Part of a small language model's weights: short convolutions, 8048 steps.
Each number is 200 + 30 x the weight over the matrix's rms, rounded and kept within 0 to 999. Layers, rows and columns count from 0.

# layer 3 MLP down (transposed), 512x128, rms 0.145, rows 21-33, columns 0-127
166,183,192,199,185,152,175,208,197,198,178,206,237,154,223,208,229,170,135,220,191,213,132,202,244,243,193,227,203,173,172,201,242,185,209,159,139,148,208,273,230,242,222,225,182,173,247,160,212,212,163,254,158,176,234,205,225,191,164,219,225,193,189,179,193,146,204,166,171,276,188,244,182,173,189,189,208,208,207,192,196,246,191,225,167,160,223,192,187,190,219,187,182,196,232,214,181,188,188,199,174,174,165,177,223,151,207,221,213,227,225,176,226,227,228,249,257,170,222,174,192,194,215,225,151,167,198,209
162,200,166,205,198,217,158,160,149,208,186,175,240,179,178,203,236,178,213,145,233,190,215,206,228,188,237,199,180,205,195,192,268,175,187,200,221,196,258,138,247,178,255,189,216,196,213,207,217,192,164,231,176,237,222,156,227,206,225,207,197,249,217,251,130,215,191,178,213,171,246,189,199,144,215,136,163,219,243,164,251,216,211,197,259,203,197,201,173,223,226,197,170,180,185,186,218,194,201,228,153,183,180,175,214,214,201,247,198,279,209,200,243,121,185,179,150,180,226,180,221,218,197,166,230,200,154,191
127,226,140,213,183,168,202,238,242,208,180,184,199,274,199,198,190,165,175,202,211,166,165,140,208,240,191,231,228,166,182,154,227,235,227,174,180,243,165,129,191,197,198,212,156,210,152,197,188,155,188,185,222,221,200,144,215,207,189,201,180,265,170,256,188,227,176,160,154,207,152,147,176,195,164,235,241,187,167,208,203,223,186,240,174,114,235,173,175,211,151,211,196,262,207,210,249,186,205,163,191,234,213,165,245,244,230,142,210,188,167,185,230,218,234,208,198,181,162,223,206,222,136,205,160,207,199,223
175,232,202,201,183,166,169,182,206,201,210,236,183,164,235,201,233,172,175,255,170,171,169,175,193,194,206,194,226,213,196,208,173,165,232,237,192,219,220,175,170,152,233,177,249,185,189,182,180,254,259,211,144,182,191,239,155,167,206,236,239,238,169,147,156,193,215,242,238,235,138,213,170,192,215,242,232,197,242,170,224,228,210,191,239,204,255,185,262,180,144,209,149,133,198,171,197,178,132,212,251,170,199,236,147,170,222,191,209,179,178,251,153,182,189,214,186,219,175,248,242,179,227,195,185,224,171,173
243,158,247,241,199,169,211,196,200,213,200,213,228,214,225,214,223,270,181,203,221,249,188,218,233,204,211,217,270,179,238,201,179,156,132,204,164,251,145,172,184,211,236,175,183,238,173,184,198,221,177,168,281,159,226,144,131,244,225,219,121,194,143,216,187,216,218,190,128,240,225,199,221,173,164,205,224,174,195,238,204,218,267,236,197,185,174,215,157,202,203,171,212,253,232,199,246,194,203,227,144,196,182,236,172,223,174,196,261,213,186,231,178,208,205,224,205,187,190,208,215,229,258,206,199,155,208,189
137,130,184,188,178,269,208,156,195,252,228,206,201,227,204,222,210,177,206,194,180,233,245,208,177,166,190,223,185,208,215,168,225,177,216,207,197,200,190,165,199,212,175,192,175,207,157,193,219,193,214,240,178,233,199,181,225,217,211,168,202,269,246,220,180,244,232,198,200,180,205,146,210,192,205,159,204,152,214,231,201,177,231,271,214,196,218,211,163,171,187,186,243,184,215,200,136,134,208,167,209,232,172,180,218,204,229,248,190,207,172,230,234,194,262,147,223,185,205,169,213,240,242,181,181,212,174,203
134,197,207,221,197,147,185,182,171,227,184,185,213,217,207,217,209,125,224,201,222,204,192,208,190,183,148,232,184,217,185,228,224,225,210,188,259,151,185,171,223,214,215,183,203,185,188,152,238,177,191,187,168,167,206,159,187,206,181,156,207,200,232,165,241,236,151,175,204,223,213,210,189,238,168,185,213,256,231,185,176,185,224,183,175,192,129,242,239,233,171,234,218,179,179,195,172,215,164,210,203,179,185,147,209,206,236,220,268,187,240,241,186,233,199,169,202,186,219,214,261,201,166,161,218,216,213,164
131,239,195,153,193,238,190,183,212,193,205,236,210,207,208,216,187,233,184,190,173,170,210,230,199,197,208,215,195,204,178,137,172,236,182,229,194,201,145,243,164,172,226,182,283,225,209,162,188,220,230,199,194,168,216,230,152,153,111,198,218,177,146,194,233,159,192,223,245,197,191,244,209,178,246,152,186,158,209,208,203,188,185,199,155,201,207,207,205,161,173,194,177,203,207,182,175,245,215,177,208,184,207,188,207,193,181,207,225,189,230,179,171,156,193,138,187,177,208,241,214,241,248,246,193,206,174,218
244,249,225,267,222,215,232,211,194,234,183,189,121,189,278,213,240,252,182,182,201,244,215,212,193,203,223,165,275,136,166,220,246,191,178,155,158,219,185,216,159,263,205,224,203,215,228,228,227,120,228,184,165,213,261,203,190,252,199,220,245,227,177,208,188,169,201,172,183,212,157,224,239,141,204,189,214,148,270,236,155,181,183,146,219,175,253,251,155,153,178,210,183,260,166,240,208,237,215,227,197,176,239,172,241,158,194,239,166,169,191,223,245,174,257,152,181,195,248,215,221,256,226,228,231,222,223,135
143,198,167,221,186,218,221,213,229,216,255,201,212,210,211,205,212,170,225,205,189,192,242,206,160,238,196,214,208,227,179,171,218,209,193,197,184,189,212,214,192,213,221,228,250,191,130,207,219,204,165,180,171,261,227,179,154,244,215,184,205,153,211,174,157,221,187,202,225,197,180,197,195,198,172,199,119,170,209,197,185,149,202,251,174,198,183,211,265,227,217,202,214,142,207,214,251,185,219,187,225,177,169,165,251,207,243,215,179,184,145,236,238,239,243,170,202,189,236,193,220,174,217,224,218,194,240,174
178,239,159,193,187,226,213,170,203,164,174,209,139,188,219,217,210,203,160,156,220,208,188,211,184,225,229,208,221,257,171,231,220,205,201,201,182,187,195,150,190,201,197,122,217,154,165,199,199,177,209,192,191,189,230,227,174,232,153,228,241,208,205,243,178,192,215,176,181,205,260,184,210,186,163,248,210,227,220,237,207,222,168,183,169,211,177,189,204,207,145,163,242,235,158,217,180,179,236,200,168,235,158,176,271,204,216,261,251,221,207,164,214,222,214,216,223,206,240,210,185,195,275,188,138,187,235,199
96,162,190,182,188,180,205,175,163,214,204,198,188,213,153,177,241,197,207,195,197,189,237,195,182,215,179,201,227,161,206,204,191,147,240,197,215,159,238,213,222,209,214,192,213,174,209,207,183,163,242,175,166,193,196,240,178,231,200,211,231,249,193,215,190,204,187,199,236,220,214,205,212,227,176,186,222,180,190,184,212,182,216,223,222,220,175,179,193,190,224,163,229,201,188,159,179,192,168,237,194,186,220,214,201,188,223,169,181,199,188,287,213,189,247,211,205,195,233,200,211,215,171,191,234,207,185,226
145,186,155,218,205,243,230,220,209,194,226,235,166,240,164,190,207,207,262,187,178,181,161,218,192,255,192,205,176,200,211,196,186,141,187,206,164,222,191,274,203,185,174,202,211,174,225,191,214,173,154,197,145,206,138,178,209,212,189,214,178,149,184,221,212,205,213,203,211,211,215,218,208,226,255,203,257,155,189,200,207,135,223,170,224,188,208,156,202,180,203,155,206,221,193,247,157,247,192,233,160,158,220,175,160,210,214,170,258,194,179,219,271,228,247,190,240,196,225,232,207,235,244,204,194,224,256,176
# layer 3 MLP up, 512x128, rms 0.151, rows 22-34, columns 0-127
241,212,267,188,215,242,190,164,231,181,176,217,193,225,232,161,202,202,233,185,176,253,245,202,217,188,175,160,196,173,170,163,211,250,155,222,218,180,192,199,205,191,152,239,172,238,166,200,187,253,238,161,245,192,204,249,222,158,209,197,190,188,187,187,172,162,241,237,177,184,152,188,205,148,237,179,206,255,218,214,237,144,204,207,202,211,255,232,218,141,193,240,150,196,218,195,184,177,207,173,231,203,193,174,161,206,172,186,167,223,184,227,240,193,207,235,233,214,233,222,190,244,169,202,191,237,146,156
223,227,151,200,249,184,207,207,209,233,162,208,176,196,226,192,244,165,168,119,257,189,195,183,178,190,219,210,170,170,221,203,214,237,164,218,241,204,183,215,231,173,161,187,231,211,192,182,170,193,181,105,190,172,226,213,247,246,195,150,238,157,193,209,181,233,215,201,245,215,181,136,169,163,183,225,254,148,222,223,210,192,206,208,189,196,235,217,195,208,195,171,141,145,265,196,173,199,146,228,195,220,235,227,202,248,157,169,211,171,231,190,170,167,222,203,211,121,207,245,202,159,161,201,188,129,160,223
226,230,193,175,168,217,181,205,197,266,228,205,197,255,208,233,186,179,184,227,238,194,221,210,171,173,260,247,142,244,187,208,167,177,226,151,200,234,218,179,155,203,175,211,176,188,229,174,222,209,200,118,199,203,222,189,223,233,158,232,209,179,230,157,140,202,210,135,171,220,145,196,214,179,151,155,192,176,140,181,204,200,210,207,240,217,174,245,218,217,211,184,222,175,279,198,183,246,173,217,156,201,218,178,226,201,188,132,206,157,211,192,220,244,215,154,186,140,202,175,224,181,210,136,207,171,187,226
239,160,170,201,287,240,241,183,236,234,194,187,271,152,167,225,243,210,174,254,194,224,167,171,191,128,194,237,201,259,212,187,250,223,174,219,149,204,219,220,245,183,154,208,128,232,218,215,163,211,203,183,205,153,170,194,217,184,236,163,218,194,183,209,249,218,224,191,174,173,195,146,203,187,170,207,193,212,184,249,234,215,223,193,249,243,233,232,192,222,157,168,249,233,237,184,175,246,217,207,218,208,238,242,212,211,151,202,225,207,181,199,206,191,208,172,233,217,159,185,171,180,182,217,192,234,156,172
214,217,220,187,179,212,225,199,205,218,238,212,214,228,208,187,160,222,250,226,235,177,218,210,178,173,179,207,182,218,221,231,211,193,272,251,235,169,209,176,207,225,164,238,172,149,190,258,195,175,245,201,181,205,180,180,283,154,171,185,202,180,205,211,238,222,188,241,255,172,181,157,212,172,194,180,169,269,175,168,255,182,200,170,231,223,227,178,216,160,195,221,173,227,222,198,201,180,158,193,207,205,211,204,131,177,144,168,212,168,254,198,253,160,229,153,211,184,215,243,208,234,187,221,212,191,187,220
209,201,197,194,196,252,176,144,203,189,235,178,195,194,197,170,136,188,191,222,171,198,213,170,209,208,166,210,212,240,194,209,166,207,183,258,193,195,201,204,223,173,166,208,172,251,177,149,172,168,213,171,221,215,253,219,170,213,191,262,235,233,189,227,175,242,226,203,179,168,136,168,205,194,271,221,246,192,247,216,229,212,216,214,267,186,248,201,197,267,216,172,199,180,179,210,196,238,211,215,190,229,211,221,178,194,208,211,190,176,263,206,161,112,185,198,195,195,199,207,161,203,228,225,189,225,152,195
220,205,215,162,213,212,185,221,219,226,214,184,224,253,257,171,187,238,189,186,190,191,149,174,168,158,212,210,205,219,204,228,157,183,228,218,208,207,220,233,151,200,178,229,244,245,209,238,209,208,241,155,205,233,210,180,240,182,268,178,230,161,182,243,169,223,252,252,214,238,216,169,170,180,204,233,173,183,213,212,238,222,186,184,202,241,192,180,188,171,222,184,209,226,230,172,239,230,171,225,218,201,143,211,188,231,224,172,234,194,225,180,218,178,199,200,215,183,182,187,175,211,218,196,247,210,180,160
261,182,216,172,224,178,209,181,199,224,200,263,188,189,210,192,201,179,199,207,232,202,243,207,122,246,197,247,197,222,174,154,232,198,162,170,222,194,172,259,223,157,225,185,180,169,144,203,214,164,217,152,237,243,247,228,196,206,170,157,145,213,146,154,160,244,227,239,198,147,181,164,194,184,214,140,215,236,181,195,225,196,196,232,176,172,201,154,193,227,190,168,200,203,225,152,153,154,246,229,188,266,202,248,255,214,163,177,161,184,204,178,151,204,222,168,252,225,183,162,218,175,238,231,155,235,127,202
225,142,209,165,172,221,209,194,229,237,279,193,240,205,177,209,184,174,196,203,243,151,210,209,183,229,212,186,211,170,206,169,236,162,224,203,224,182,242,221,189,233,151,210,264,242,199,216,168,211,193,207,250,211,215,210,194,212,276,186,175,171,199,189,253,239,201,198,238,214,157,186,146,208,229,234,227,153,167,253,187,217,222,196,192,211,241,220,192,182,208,171,221,193,212,138,191,237,217,193,173,214,218,205,223,251,236,132,194,234,170,205,223,233,231,184,209,207,195,192,218,218,196,212,162,193,175,193
231,193,162,169,182,211,202,243,175,217,214,205,163,201,168,175,189,197,198,154,163,200,214,206,142,206,180,212,198,185,172,151,174,283,174,265,179,196,219,192,154,216,168,175,174,215,168,153,210,171,191,230,202,199,195,250,213,253,207,205,180,189,231,195,241,163,200,212,154,157,169,185,172,176,238,189,229,180,219,160,275,167,269,229,178,218,190,182,196,201,190,265,228,218,203,228,190,217,203,199,204,252,175,180,219,210,176,142,278,195,174,186,235,199,168,155,228,183,170,214,232,221,140,196,235,133,165,174
206,174,210,156,177,223,197,173,218,238,226,213,224,200,212,227,191,272,241,208,207,185,202,141,192,221,210,178,158,235,227,193,169,195,263,195,190,161,176,164,214,166,214,217,198,234,187,188,206,213,220,150,191,214,169,218,211,186,186,181,211,185,223,156,248,187,221,161,220,203,183,180,223,226,228,218,216,219,196,186,191,181,250,160,226,180,219,203,227,210,212,210,199,190,215,176,160,249,173,175,177,195,225,228,204,226,211,162,202,219,234,234,174,218,214,180,199,204,213,249,198,204,162,209,206,171,187,203
237,215,221,179,223,229,257,225,181,212,288,186,178,193,203,239,188,207,179,207,200,159,223,180,247,227,200,177,226,152,224,182,171,173,192,210,225,221,191,227,243,172,186,222,179,180,220,247,217,233,199,186,226,221,246,216,240,196,255,217,185,163,190,189,209,182,242,180,192,204,184,230,195,195,213,202,178,256,216,142,206,156,244,192,185,223,217,239,176,164,195,163,170,189,189,156,180,162,168,205,179,205,201,170,164,181,224,204,277,114,195,210,167,216,219,205,226,226,172,181,260,192,205,212,150,192,186,176
222,189,199,216,121,210,230,197,234,188,251,268,134,202,210,223,166,183,190,223,166,207,235,143,177,197,169,201,163,175,204,173,216,161,254,198,196,179,219,190,203,173,182,154,209,225,157,225,244,166,208,200,174,229,159,232,207,231,221,145,250,179,247,168,216,236,196,237,179,150,209,237,187,207,181,213,260,203,201,195,195,213,217,254,229,179,242,192,215,171,221,240,289,170,193,192,198,170,176,222,217,209,176,210,216,163,211,167,177,176,170,198,214,161,149,269,202,248,177,199,233,238,184,225,235,212,161,213